Weights of a small GPT-style language model, trained from scratch on English Wikipedia: RMSNorm before each block.
Each number is 128 + 24 x the weight over its row's rms, rounded and kept within 0 to 255. Layers, rows and columns count from 0. Numbers have three digits each. The size before them is the row's rms in percent of the matrix's.

# up: layer 15 MLP up, 1536x384, rms 0.0676, rows 1381-1433, columns 256-383
# down: layer 15 MLP down (transposed), 1536x384, rms 0.0635, rows 1381-1432, columns 256-383
up1381 096:174096113120111150122135118128116120094164139150167126125086154097121104125110138140168108166091089099101125079169141129162125130146110183172145176153123139136115103129123089130082138116118141149118143147095167106123175139152132126145140107137154128165181151137127101102154156136109125165133133101108107147160078125135109146151147128103153119118130138125112109153155082119153133111171
down1381 104:073161071158152144140155118120102078152094152163086153103123140115097130164124085125127127169145116131097092126146129129128134126136114132140116137126133125120108166132121099167090119153093098089147126121130124105116135118116134138133092139155166098062122171132125155096139128114078141161118102133105119160171103143105129075170130121145134115077139144109124140177101172163153107088106
up1382 100:092107159155166158113151158151127089103110122128136115135137150106148141105129157141121144143123152100109154104154151125126129166132149126104074134115117166129150080068156160106118175152085136179131098154132131091110093135109113091100088106080120119126163147097131099115110122108103110120076140098108096112166119113143147129143144129123086159175109096136170080129142148144080138180156
down1382 100:126107140071097119090098094137120123108147110156091150168087132143080114170125108138109134116133066124090115146154108146101131107090157106094114108110097124130113142098169143167157110129100160154157127104127138178133153149136076114191130145112111098147141115139065113110128112134173131143093095124099137142130126148142085110122137110105110127155147114134099127101127118139088110175145
up1383 095:128138131125159152120136171152124151144102100099170107140159125143117130092089098124127127086133141142133103142128150168140132098146124100122132103100104113140126115129130130130086140117094084135122163095136149087133112123139104145158132078147113100097175105104146131110122130113113165150103132146104148163112114130118167140129126102123113165099162141116114141158116161131107141119112
down1383 101:128164117138122157188093158123144116131090140093155098102125137114131109145153110128133097130141175121097098117127107119103120173127131103085131116124117134098115146119184161149154131137136129102076134140096114125094111120125138102129133114115137078169118122139120092083157130129136185122150146122154115140131169110083124115106166152100109101074107147101103134137159110133123099167117
up1384 110:128077145101108132102132120144125144142154143157147133163101109161102111133105110136169083147110165124154128120143118138140155162119102148133117080103108110120120089111113148111190110123107144125148154120122152103127119126111138139131117101092129103095100087138143116117057128095136109154123143134173091111144121107106132149147125140125112130124134067107157153117132125155083137131087
down1384 096:123142097102187119087111168107122154109130118122133163122133124131110119090143124098115112156079168127135107118170099137153110176155147116138134125130135114135132126108106127106177150070144149148123119126148129123124164103113196121123115117107101139134110149158142154109171125145113166140160150092099150138090135161136152139142168110093146114120147150166131129140119124125120136149092
up1385 105:100155110163124122078145108146110123170160145141124100153153129119153119188106114149128094161123113066106141101179124159137125123119127153127118126107131110118124140126164123129131145129108102149130114124112135123120101128124140109111188142087146153135151145130132087115116137170142122133151128134107077102149157138146128134149148128124144159129147124115128139142140119142116087120106
down1385 110:093090098137160129163148146100165097110119110132153094111132099174124139100144118141128192116081109120158163086133141175147140156129132112141134112098140122141146123087131150116142107126151116154107167106145133129148119117162130168093104137115148128097099136077141141141102099129129097157102123109136141113131164122120141143087103115116167156106130118129143140108159118130111135101089
up1386 095:111133163197182180079091146127136134112161116143132125117139160109117115111126118156102071130101105082098120114103109146096154118099084123122110126111115143143126157148137146166089111116112139138047157126096212099133147130113126121107107139087138147146132164118151122125152132109153132162142136109137146131123091126134167115151102116130109113165106156127117155086141148144132127092091
down1386 092:119137118118091118101152131169103123148087128094164129121142113143154146109118142139117161104127175156114155142172169154104121139131163115136132135084120142151114160141126131099172162120151128127188138151160081135114118102145112157180116140170106099135160107108133150112083117126152147130077137173100123097114124135146123138103128113104153117108128150127079101122144165078095146165137
up1387 102:101102123126109148124153095136128122148112163126153124146149113108170122176144171114141101162141134154129124086163132151113127104126063111119106123112142151107137103128117134096143128143122162123157119139126112097161121141117138160118122105114128155160173096111146097134093126107108108154157181180150126120162095148122135116124159130133096108164136068116155113106146157135159138116127
down1387 089:095084147124129072182101124138176136102151134124111068069118133132150136120131105118153106121156140163158100120133101136100145139131119115057135107129073116111117159117141160135099089126131134122102147120115093114131133142110144113110134157124107123149150115199105112148134153126155118113119159126130133142112152080129122135101104136092118160101088139089143133132109121112110093139159
up1388 099:096103120135128150106140146164110126139128132090134143115096112110092134105099115140101118121138146123149142121133113166137138120105113125088120125139145116147133089088159146105162146117094136128084115164139152087133139130118180118151103080158101088162187126125181150114141168134096143147136125135126090079125119152117102140094078101123097138157136110141121134104136139136130108137140
down1388 095:144120127118097150121107128109111139121082109101083151161131114170133162145159060141148114094102105147083119153121166109110122152165173108138182119083103132129143102102094133142133134101159159116150136130132107145129165131110108155165114097111142159136142172118125096114115088095147107140164129122115150135124121117163129149125148126126179136104113164151195131122120122122118149132121
up1389 096:104129166110164145106171133155144144115128131145142111178156089141134115138140137112098154163169141106106138100123118146140141095121096167177104118108139152083137144113129147116121134148108124148083097136096132102172131119113098177124092167157130164130118159135103142146133112124123090128110112151147104122161122130113143124112129129119126103124138120106086136115198118089130123098149
down1389 096:111151109127135127139082134057062140163137126104151119114124126145134124112154120145148173142147100110141058121110147137146130136090125084116151123109181115093119116148107142134125121165150129179152136117155153090104138199139146133156112145135153090152099150146166134094179151108129108142119114119092122129131135137137115115159106097140157157148106105143152137143148108114127102120166
up1390 100:136144120100140153118148085162078161115139158156147139125112214170136183121140176171134145095148163148087154096169151111133137099138108171126145147070100137090139111175115113092107126151105121127119087152129131132144147143124146135093106134138132134128121123115118103136138108111087163162127124143094121139205126139156144106098126150110140135132142107103121116124133130131112133097117
down1390 111:122153171148114110151151117099144082095114122116130118110111107121116120176111180130149099139127122177161146126150123159151121084130126156097111100140118134172086147155160118157158121115151114091133134112123133154079152135143138102114110129138079141132129114122126161090123116090096127095115151112099150158151112114107093136153097136128100146153146136156126144106125081105121114136129
up1391 100:083157129136119120090094163122121117160145164147139151121144124159113111113158102113137146168164147121149170137167129114139165129101134134136095143188106147118155112108144112144110142118123145157127146156137134116134134126109123106135102169107114139117131126104130145060127117126116108106138146139130106142141150125133159067106140151121143104072135145138133136154115083116125130105131
down1391 092:138097117117072076135118134104114119156105166130122156107137143129166126087143145174122104148162120153150138104099108144148097143125129137114116142112089113116106112162114139110150135130102128124129141115119128187118116144116138206105089130128180110070126152153107152144104122151110125157147097069125100125127114162162131143113138137180182134089132093113119131125123169144132130088128
up1392 094:122120095151094125153148133115134093166167141126130139168150143140165159113112125183122090158127170104138130112169108135155141139119112068169106127125115141135112147112125148128080099101102133155120142122141114137153107162125143092133144137148122138140127075124171152159103136123162087162160156142176094141160134129150101147156126130112126119145128112096135144152149121092178118109121
down1392 084:153125146152147150152096127112122107135128140107159147148093121118104122136096095151110187151075129142142153123097136141167094102162122124146137146119113103125083085087142108139106147152135105090161138136116093139112133145141132150118111108116120134112083120125151095127090109128117150127102170118112114139143122073140154135159103141117141157134115127131121146120116142073104134130110
up1393 100:165133145156130177147166098144127130134134154102150104120099160134099162175104139141130055147140119119118114128108118158119141080119150112120142175120110174126100091143175094128130109084106103137103133157178129124115120078108113131149179133124138114106180125137148113105166150126140105149106137131145135152156151125105184087145092155131140164151144133124151096119111101112175164113112
down1393 100:077122100116096151121142137136104092123148132123132149097174165179146075090147164131140126123090117120111147115092149116136165134139158101131116066116120125138157124102078113116120118112125118146115175106091104147107123126111135107101090081129115136132121124104107098110098133131136134145178149134104078098161119131137096135139129084115144097076089137107176111181134109102135135116146
up1394 093:116143144123117162111157074122097106156139125125147154139088107152108127103122103116127123141118126132152165072090139180118161161140123166129105132112104166160106123154130154181133123082135183128125109130166158130136133098094129160125113131130130116118176134120174146097133095099137100175120132120148119165147092111089146144131095134150091113108148102098129142113121142125108087172128
down1394 092:120143107139088145114132107118156115134089144113122139120138139067122109169140132168149101124105148147143111156126140158159120152104136115095116163132114108060107116142097168146109116111117096144129130171104197133127124134145149136133099145140150137113120146118168122104098138166151152108142118131111144137055134118128136111110141072116137138109125135145112089175138092173107148089123
up1395 099:119084141140123137163102086133125114126113116160162094124122138147162081145126125150138125124132179139098174151123127179139135132107121146158135132084177138139139147105095116118115124086130123145118113127120099141134121130148140176092147135125127142115150139107103118101098134103108101140108163152135123154133127177147135135132129090125138119126143088082152130128158126137097132133121
down1395 103:127134094144069164110115136088110161137154138149130130147112130107150118152131151192141154113139113115097102107141147077130127153142096163120135125128128095106157150121160113137136148091074147153104126131071122107128146141134160135105150181120131095126108125140155125121104143123167144147124170123161110108081158118111189139097130127098168119103163171133167139084136175149126134099125
up1396 094:110101115108104165143123151146086104114120144165146117127099125129146139158126143151141153124117120099120165116134105169136126120097121137140124124166155096149122095149111143150112091175133108163104117156132137132104102182074095130167101149142179076157106174140117130161147155103125137171147086147118109167131105199119086105157159156156155168127130146142120164166141136137140148143126
down1396 101:116114128155182145152145136129132125123136123101129125139118129124123113132149118114166160120115071141143109161140142155158135146130128088142107143089120095132092140101147111107159160087100107104103146114128107121139153148129120122145119101148104129113141124135179130157096120129110126125149117130150083036103138157154177084156141164097112131126124132105119089126163128085060161126154
up1397 101:139115142137138174089159089111080093152114163111093106160136172122159123080085131159118100139160129104119105126171118140105124104084108142178119092128083102122105137152124141112074104132160164198151143144145122137155156117154136096128153113118158113140142141099148135140104135131076143130084143115107103109139085124116138151115105177160111123167155108177110132146155164145160109194158
down1397 101:118113118124118153144121103136129156124137072126119122066139168127144111072117163147114178086134144160174125102105161112112135112076084117110154110114151149139132131165125132133101180129157150103132115133098113109125120117095122124128102139108120192125088111161109121107153090141157157115118110114137109113119112104156103163189143130117124147149133120084155142148153094150124130098116
up1398 101:083125106099126189135095166128115087130103132147116108131131147179130141095143125143109107124121188098105120122132077128128131123142129133102128120120124159120092151101147125119122151099132126162157159091099156101130119102104127142119125132093118136117122136102147144133137120089106161106110109136154112148169115147130177134136120090126137112205139091130126138119163117100048137099147
down1398 096:082083106132118109111123115096102152124143127109127128104124142113161103105151119113106089097160136129130155130121119135102114085132115148141085145146105092183125160117124115149128129100125166152129145149134145095118123126163114101108107166175116136130205113141161100085144151110158116136149163131124137162157116162137100137119148135135146132117135134143158137112104072141126108091158
up1399 101:124129142124141153078126154148121105144165111181107111131136137183120142147133116144175116133115158121107166142117109180104163094101124186146086131134131179120114124128109106103096166141152103135139107089141112110149131140131101140112142116145123112118205172104150132182185153119112132154167129171155104160125098136171140089150143141102116126103108137128120132124142160158152143110107
down1399 106:121088136132094140149140132192124166183116082119096173113109131084120153132119113146131137114114131094138131115116141118152140145098110175075129146141100146131170117132161140136163126107116114109147160143111110153121157136167120112157101155097114166113157149142117126136130176117148175127121174176111127115140072089161111072134086169163134106144141118110128130117168167159144132126149
up1400 104:098127087114124106116128129142124118110126121156125101166114136150138096137134159124111123144094160142093183078177129155129149081123143180163127098132103142143127113079122126133143131116106126113098134125100103141114131131098138153121105169144089137150132095117167103173118150109150117171150119163102093127133083178091126153151134106132118129113140079098146136136163144138107141146129
down1400 100:120113133086111109114144118145114097115104141125118148162129071112125109125139090057122125111169140150116119119117099158118162137152154134113134150116151117122142130108118118173137166127132146107093133134106103148119140063107123108099075145172132114150120096119148103162134112126121105111116104102111119088139130127107141135141166138127124144070123149108143105168145135105134102115134
up1401 100:144098145168105175160112141120119110202159177122119124115136069126089103113107105116112107184111200127127148077128094135140175153140112131135072102132115132178162113141126100217154109143115125121124129124133130096107115148149128126159096144110109122107121134096117134133124103077128116138154114172131107100099083112168144134121124117139123134144144109135136127161140127133151105134116
down1401 100:153144132119127151112149094141117150127095180106154166105123168145101146105149132170157116131155126112132162111167158107153129162154091147089173164068151102110118136125147171107110119112107141123126071157111118120137166106134155147138138117126151147125116123141154135143179156140157154153152125139158115161117123135144157142117142108157145157087136114128162107136125111097176154080129
up1402 102:102180110174113147104146136123069153138170118131134108138107152119143143163135149147119092143122165082083119128134164126104124102098155124129072052136157133105146152129143131118069136111119130152166152158080134137136099145166122110120125121124157141150108108138157154119079136120187102143179127131113149164135113135152130125141110139144114115131124114144112142135175166143134108146122
down1402 104:095158123154097108110122159107077114128130135162114135146114106136102135139131129141116151173177149091110142098124107157150112149166142123177090106141092097156145141145129103127122098133126108091138109099164106132130165168141127141107087104166163122101112129132139149106117122119152101117147128164149127095116133119087183095126149138155165123132108095142154084154132124097134149167119
up1403 103:144120132118155130080133158134110103123170139125169094119109148117169112128120106130154122138110100109108129105146117160133141140142124093205144100172146140122123155149102106091115088137152074127097127119152148149133130172165114133122099052148142140154138141114133135108137124096142100124187139157155079122128139165151107122143117158118092145136150151128092088122136143135086090172126
down1403 103:097142150153122114103132153107135136160100119082144158142140138123108107110104163133122123101153113105079066133096114102138104129125190107105060106102107110126187137147117179110118140141134164167108121155116170133130105112096187146134059165099120145133099069120137121115108167156142132156104148119126147151117115175096105114144133088087084140138087118125094137062147123134134146151129
up1404 093:135148129167079149124161113114111116144130116102162126162154119177162102123163145133142122152130111132096173122095129184165123092091109105165156123120128137125108145123154085120130068079131132138094147169108156072152119140145081147165129123125141116165114113135142100160090125117186087128131144132141115129125146077104138125170129132110121188133128114133129130126157123144085194152122
down1404 089:139144143126137137192098145140107066089109129110098152129146103125109115132149149127122131161122134143159104150135117123157174087148153156111114126153128128126138096141127182109202159145103102098131133108114119144142155097170105091125054103121110143092129142124095105135155138136090166141130102135156104127100138136123115111117125160141170148155071110096136143116169123131137097123133
up1405 100:058120143141134112101132120119147138161145155147124115148129113094126121169148110165132147146132183124144146110158094133144142143131080158137131052110141124150108110145164115117121115139118149088073092149122114088134122155124097145157137108175138149148125162110144130095106141103127124134143123108139114100127080143120106144100122142124171146112135125127123075134140090119105140127112
down1405 099:144100120139146123099177098136155179115097144164148140133171169090097139073138156147133166139163150163122141153119153140138130114100144112100154129180119168145111149135140147136111114120133129134141142094129132131086078104122140081124108120127155139118134122112130122117132128095140130082139109107109096095123092062162096119138081114128151161178177151147170109143099101096132135171134
up1406 102:101131121120169205128155112142138076101163143105140137140169172122125130131094128131120138181131119119109125108119098170145115070136135137138139135137105127150119125129125134106144122141143163159111117127144152128113156148122152077094149146114139101125166151145133144138119108110128126170142139157157110140196134114089107131127086149107135163114168145141104103112131134107147083175155
down1406 104:149155169161127133164105155116131113151151120119110141114133098141121120161068180160134118095170114143139136104118125112126088144117123159150124138074139117117140148120125173116152097124161144168090142188141141118137156135150091130110105159117124099165079082112122165089125165138143156071085104117094129134090063120172078158093103126128103135178116093125126149131152104118102093083123
up1407 097:144114130130090124099126107116156149125137128145142116157113082163076133107137144124100132093113109129110126072180108122127140129140128127119137112138118182175047162114115121132113127107082122150123129116130156106114143166091098103119131100096094136113123134131141094122123156101112113111130098142166076085149067140107113120135139120137135133202124134124099115115122134114109120105117
down1407 098:144097095171073157187091116096106132100118121161130098094143155096119160139122116147130144168109164154161131103085152110110126101145122135115115174111165151080120117129163140146128136182140140127099088102106101106152116128104100132141075139159128152124089182133123101149126188141147123172157138193106116143116135117136140136131118118155110118149134133057141114111129109118148099123135
up1408 098:099101102140129176132148153142104126126095103138131113122111132155118143097117130114132091104145173148096085118122108148157111144158146127102102127162101193154131140120169138119142141153164126130094138122153092142115089128147118079088164114144093135105106119127137104098157137116135118150179159142130131135128130152147175121133102109146097136129110105129108115132137139143122114112120
down1408 099:110113148143113123152127098104103116136164127146126125133146142107175104145116148115122145138112096135089151130106121133149119132082099112131125120096146135139141120181088087163092100141072128132101148176133122127102120195139133124117118140134172102167114113129145170097127130155139135130091105145135105086145137087118090131159183095161090135105163129118168131119141137119087145135128
up1409 098:126113100141115110137141123136153150154120132175111113119130117176134136104100152129107138087128156073144102139132136132157153132155154118131114088145121141177122158159131127129139149142138152141136135106177115089150178185136116082131097136138114110155146080101153133136151125115153138129128121117136102106122104135115076132141122137125123129188105105127142127126142142153110071097108
down1409 095:122129153127090162097115122109133130084141118071129139121139109078087153130150119143121114165098112120126116156147182118115140111099116170118120075106120135134106155133152156084111135089180139129140128118106095145132160142121142115161122112105119120117148127163112125170113134146153158113161123116107126121099184088117099120146086150129117134109089135129131149139090125161152153140115
up1410 101:099117099127077165094152100127090144108140134148098066103109139128100152149157133160141078180115149093107128124137127177087135135139126149160071104094129132132110130111108070151179118141129135155118165150096130129169131109119117124139094136078162141130146139130112150158074132118193093190111165090172126120159131141124161132179106145148148108143125052128087159159174148133113155140102
down1410 099:171150147068143169146144141136108178141119134136112128162108123162138155115109123132126141096152146146112133154150130107125136136165127118133143164111106088137132107159137103119085124139126114098157112074144122107086158116099131145134181158142121160179157112128155120155146118139105110101142122106122099076108148164109160110110137123138127196114142152157133075148094125132134142134114
up1411 103:135132134154140128119114123175132139116157150111140128118108099111179132127137080143090159112108164119118177097145113145174134143140084092152133134119150164128095112144132084079095165158140120149112131159137107117147107150083127126159117138108122172121163119096077084131142111105128082133128168172146142108165088179130117130150113134111129156101143132097127108151135104152112146101120
down1411 097:131128123083107117126110123107170126076160118157097134096112112160148137135128142112139134108132110104174110093118124123073128147143137136154126121102122162134124111154121101132111119083140135146057183067140127125128153130103134114120126161145125093109128162129123129103116111116107164115131108125115133155088149091167098145132130144140140163130114134132129103068139112143141164155134
up1412 099:153108126170136120121089096176101094113144128141144100130170177132137102112122115135133115121109110117139122112123130147156143147131104108130153153112101183099112115153184129106106166121124109125149172142126154154170117106144111129128126084125151122182157171127094131139136140131084135128088153157138097151162148118079145127152113125132075127128108144125136119119136122114130083097120
down1412 096:117112120130132129098129111055105142175143130113098128107138148121092099160132153149140162123123145111102094128121132148115106125100119120153115138090091133094146143173129111115130112120169159123144090137119136127112124149091117128124156139099108183111099124138105124163164147128154160106103122142076126116116139108119113138097163124129112146133144114109081105124135126136135117096131
up1413 098:112157099174137120108158145178169097118144135127103099173137111155134119146114123124113124133115147127105131136139102164150182127147068210151150118129134111128115099101142108129160096126135159117100192150096114122097147127139109140149127171109151137136123119120119138121117160139137107157138130117120108127143112118143114127164127135130143148093148130129090175128085102074130134103115
down1413 097:145118085117140109130161128127120158122122109119130102088122129147093131118114100144171139133151115126131150139168168104175152097108126126090119134142100099135105150159159148165160084109111096151131086129113127138111116113143126174132118141136156107142199126114125119120152148134118162116122161156127114138122168127094102124119071094115158128147089097148107105157117147119124098137088
up1414 100:135133203135114179107145144128140088105126125184110130111117150113136130108122153147143118119127139144124160142162156155108124185115087144194127114145141156139136105125111093127119089116108182134158165163143128108135117171132096109119118129130105108159138108097118105131159110152120125087131143151107126140148124141188107120197122182154107083144133133124070093156143182125112147157145
down1414 094:097172093125114103081125134150141100130079102139112162103114123209083132084136120129107116131157114162124136117117141090145105123136127140146126096109097140093134082113156135119146136152120079136136101096134126113130154082138141138108098139127135178167191115140118161128156171084145118119161117130133142167133106129063143146108137119081139169108106120096128110153076139114159098088120
up1415 106:105093159136083149101152152122131125111151160171133086156162134169084146128132120146129122109136154072135125096166143132119109081142102170111133114148126142098159152093151136185151132135136144125099150136162116110124096106099134116102138088146158140129129114126173122149142123137140086115127140138150083127108113114129110121145155093142118152158119077114153139134106133135146149137105
down1415 094:149114088108148144149117127174122112124150098118135147126106118098126096154128165127108129131158134123134130121184122123090161132115154107103124111095154149136083143157145106111107145087083123165170119095113106118097121135133108109141115214109177079134175135146160140107132134121126130132145124121139166134125120101146139113137122107103119083159106140129093143127138158117145143113132
up1416 101:145146148152156134083152134155116084158158113150131094141114150114085124144114139132138100123124119135042159083135159171163110107153128144122136123143131157122090114064118151146119119113125132127076135157119094109169124156193156147149121128151102183113140116156152093116138132094119102170102129141151149123154123128163148111102114163132138095124105096088103112142112123143129120122147
down1416 104:151118148149159144145139169151143098132129160175103133126152109101088095113094078084107115111137113158142136122125145136127142156161137130081176078085122152150161128084158146083143119090111121160109118144160124167104127078124159126153124152117110129131135094114150137114153160150128135112172135157158146138128118130130127126126105157177126147122126124094158170110145107164172160090114
up1417 097:116110144150101134097138117153111114092114129128178107129096147121132130107088146111073118137141147096105142129127176158104122168093109113134116150130089130170130122131111114135137103064116115172152149175123105106150106160110168143168158127118114144124126137116150105132124141117126125147119152124090132121136103113168122143156137105127073147143165121125152160157178107126100118125122
down1417 093:144118158137178103189129153122152130125117097116123085107077099107145165163158129123117124159127163128134156133141131172123095138167159131100115100131093132116094121099148137117161131125134149134145118146115134135102187108107095173118105109094117086119122148118148126134144118122102127157131140144153155121161136128117133104123110094143154112113096154160112133100132131158103124129128
up1418 095:110104114144130123113095155154131096122091143115103125169101165136104134160126181117142140114140150087142131111115131192134115156124116148126128121122082120151144111132188097138079127180168120124112123128150156083139104128089111107148135136141125136112121129128146121130106124161113077150141132186131111096173113146151164114154165143124112115105133117126129140137120111152167124101097
down1418 105:095122110167134141128167095099128103060104129164123101106142155136097133115137162182113092123128149158160135158105135112148126168145129140144118126094103126149100143102185168151130127122140129106088179141171174123134100096171107138128167082133135130151084168142149100131125132134135090134132125133131147154194122148127110133077088182117162090139169135115139146124117143167138162119157
up1419 102:113180177153151153101161104167156130136138115140149106130082100145099069168123123160141136167102138127098141130133087156179165118138089093174109103131162121120152149121125130118103149088071114168086133141128144115147148146186155158136080095098127108140158126081128104129109121129120108153089153130090113161121123124106161129150104113103122119113143102153095126079157137135136148148113
down1419 097:122109121175121139141106143135115118139148109079064172106126171137141143093119129109123114082132161145149114122132179111132121137126157111129134109137113135166133169127136090109079122150162128140134128122121133125152114082158081131150143107161104099103089116137145121110110159144146135117115143094130144119111163111145100150132110120080134121089136117094107166123087098124171124132151
up1420 103:124115158169119173121126140126100127150120163092116115128126134137080133116099162103104117145146154123129093146149119141131126085137125177146128119126100136147104105143138148133097130109096128136132103132143116103139114083087105144109147101175088129105153119128112157100154138125119103123116143142094147157113083121123138141151119126178114122121146118178132107170125116155149135124094
down1420 103:129146104122084100136157095174105138088131110141165149108155127133133125132154163190104118139096066109137114101099161099141134131141106114084093133127124152099134132123129149132120114099195100079138105102107117160142177141115130090149159096131117125123145174115098078149165155132127101126150098113124120083104108098126129134150095145131126112125124141144113144157093137137124136100144
up1421 093:101107103101151138078123119129108151155102141143114126148076141160103110146177144164118110129152150124103110095179094144127123089139138141151087117127099162102084172104136152109117123143141114146119148150126095107149134139135113099166139144126110132196121076088134133135128110108144144147108142157110133135151113120151118134101109112096090159130136124151112140118143120130090118114097
down1421 087:095143162156182127157145152154158083086098099137149137112164135112116147109142149112088134154135110163127114105138136085123112127148143132099113127144125171162131124155140119188112148150119119094100124129149132103122120121073150168104121136135130102108114127172159123165141107094095116129160116078112092182129107175100164152156129098167117115135120139115161147125112152165110116120124
up1422 102:135117100103128124151127087150128127132108154120114110135119102147117116118117125138107115124117141135118131108143137136174122083073110144136108133109134146116100120097162132171133112106110118149130138152147139109153132113163132140126140137106112127140134115123151112161136127087114107172124099163172117089133138092089179099124071161116120139155115105061140097088164099126107137127130
down1422 096:099132123108165091105135142096145131091122126095122122106113133115160126137124065133106180097096147146106109097110122112150134146115092101114153090136173134090168152139126149144150118080114129153137137142133144129136118164128145124109164119134093107107104150168117156115149109118129154165175136142112126087104130121146132131119134130128129112141072100129137156154110148103130159087136
up1423 091:117108198096153160115101109131141094106135131128128121158150106135141151116089143120141132119130148118143087120148117134119138086135086114108158144166123147156134170100139095161136132102088132135101135135133135117120111102105110141136159107101152114154160128103093155123142120122119120115165135105116101212131157138122140155143108096102121101152146109142138091163113065107139129118133
down1423 081:153107121147094124147101102106135133111078174092107102173121118114105102126136115113123138128148122123128161156092140149106131130156174119123146154095137094137121141115149118105092136145095140125133133127078132152145141115119150175130117154153122105144104156154144140126146113150123147197128134124110135111109157130147127157120124139148125144110131166125096130129123169113162122155134
up1424 099:150128143121136136118140127147097141092161115098125106123151156175164139092098151107142116120140123101137188104178144151125108120124161142162110101117134130122063092119123111145118101159147126160101170157131125135137139155126088101123167150089126130108106145145150193149063094138144112150136147121145133107120118140113105104127066136099128126132157127112110106151172153134089087144130
down1424 093:124108132140144165132071162116118155123068140090159131147152103120142114106131097128159128151147111113154136116128130169123134087129126140099135147138099153109140153158135129109120115105172151117101134113123150148152127136130168131106137120131143108101148156119126126116135163173115143140149109182101117160073138108122124096147146121117149139104170135125122152121097079151148160097128
up1425 104:118115128145130158124104097137102121111140159123119093141089088149097128120135148177122109128130146109133147124106103110128109086165143131138124089139114145159120192122137078146095098140128162129133134151141119104146141131091144118189121114092156145145140108116159127096104157096171088144108162127123155133141125107145091104134101108137155149190145091128140119147134147117114143128156
down1425 105:088109091103100117128142131153115138105151159084087139099086175131145124172147096208129136094128093111140136107097126119131142166186102136092194130106094136097121152097113123121129139110149151126124167114127135111120083129110161142120109156075131168104105140093142098144151107111121151142117113195124142114133131195177087151120111104123106166117153091108150157134107146153122144154185
up1426 101:093145138123124136100132102129138161109127143114124133106122178123143128077121105152119114124181146117099129147156143118157116143120100147106132132143129113109112079117103158131134168093084145156164163122176136105121127146136157104151126105148154130120148131120175150165135126145127125131095110133141109105162099114124079063090123161117127140151152168132105183186101089122123098127133
down1426 104:135144129130118085166122151147112091127177146148141126111129080086121114141163188126114106126118152123109106100114119149133142159142146155151103108155145151120104124109130112093140110116125144126113103092119123105120119171138140158117122118145105142100050143158131114091084145083148144168138108128133100141113101094132155136086168139157146176119087139153084099089137104109109111111170
up1427 097:127153129152066129147140118147120112113145157140136112147095107142104077117128117130152097146142121138154160130105111156136157069105118125129136097120126197099096104126123070137099130111076127142124140102160095133171143139142106144125110110125130147160201146124118097081147138114098136162134162146151082098153117148079111128174120174155110161149141177132104090132128111114128108082116
down1427 101:117111153175103072159140106101150105108104118111160146102150088113111131112173118112106163107126120127105155144127114198125125157117091108112132138092110146102158114106127140114124154181164190077132116133111149154104130114095112123123087148122149129090141138111085054150122121108133124152139124091144091121152122103108100065142128117134164103111132114120175135119133157148129146090145
up1428 097:117126106112107159158134144147089149138117157102142113126112107135105138097161127132155110125151170164143151144179189133106150087103137133108094177136086197163133172122135113119123124147120134142133143137137136120137138129104160106120133119168165159096118130107111139199133139125146086112123152126126098140117139118109150086124133124177093141141127123122133105121147112164111150145121
down1428 100:123096099114159125132157132132138094097116129107121178107115109101116139110189114135160140114089108171073130134140133160159131159153139124133173138132115139102073154120124163126164134126099079155151090095064154105089164159174129132103131143089146156129134158181128089122111127123144140128126113124110100124117137126140117096076131080135111114126127154120096114180168160122104140115107
up1429 098:139101171154119164136124142106122142081117131133159114165131101151101150130126094158102161143111145148109166138146125130141143133140145148146141151156179121157123131156149149131117143097084164171134140184129127128149164191107145129097146112142136123088081079134152085103090160133108091110096153147127119109116120150133111112145158147151129123134157128109108129135136144127190129137106
down1429 095:141105108109106111121128128157122150134115158065138122124090155161176123116109177135131120096114121128119133090127150100107129134130152145109137107090124093135096117110122128066131140157173092090152083119141169111132141140128078107170122136110115136151142150155139108159137123133147125142089141133109141130123104130116119149135103109093114151103122130146152108172131142113124134123132
up1430 102:158120159104123149119162078116181120164139147138114114150091127161097101118117107123117110143168166119123141123138149132123120099152121105127125122140140149132098087095090172148115159129105172125087136145191117095150174158106169134115109144135148122144141092097186082172150139154185172162088141095127136123176110121110099091119113140120075114153113111110075162120124129100115086160135
down1430 106:136143110148107113097103141103064153119143123074112122160083119113104096128075124165129125119126101124079135117143170075138144096111120160091175150099143151119114139136123142123116121126125126119115145181142110152140134126102104128135105081076057130111110114140149156119089108160142127146126135117140090172134108154136119124129130097093116138118130138111107159143098119108136085095148
up1431 087:155118132155130158151166094122127092149095110136134133131146161092097132077135141130117141157115125113145125120149133124172109123107099100143152139111138077151106098125103105116138105122058119143123107112169119118133110151141122088120139128107128145131139144115173153180100132121152127132105114095183092122173115150103105130126126123161109116144129092087106111159114152139112128137102
down1431 082:105111143152117158160070142147105139129113147133121137141101112141141107179126136107150148120119203095135093157128156191121162119157114108145122148134129139155158115121092126193127153149164124138119117132107115123132098114174142161138093078071135136118113110094083093062071113106075124121108145146113140098081146126108136103159118115138106106115101114153117118133078095123124145094101
up1432 101:109113132122119147117118119128135132133106151138127119154149135133142094134128160132103109128131172153124126140151142139149121155139119126128150119141154142105168123140143125144121116162137178121089125131162129132132130154110140150153109127116120116109130106123088156146153131126156104143145146126175102123130142149131115089132094131123121157175117122128119107183134142145141077108100
down1432 094:106168126120144175116099101122118111139117127112149100130156116095083179133117156152100105125090080115147110109109110118177082153116089173114130084121125099100160149138128103128132101124117121121121095129126136168089142093094149092135159138087097125110130122105101117115164132145126152167123178110132123117171120141168138130108095147127138143118143151101148150102153137156118177149114
up1433 101:104142137121123154109147156116159154127137163139127093162121138096110124102165106160144119141154183162088164136155122133128140095083117168104111114131126143095129132129173113123134159093084148134099120112119116140169142081126135116108102164130107141140167109131127140113156116117152135139144156125133150112171107105135124081144081123117100117162161132104078122070152102131155137111127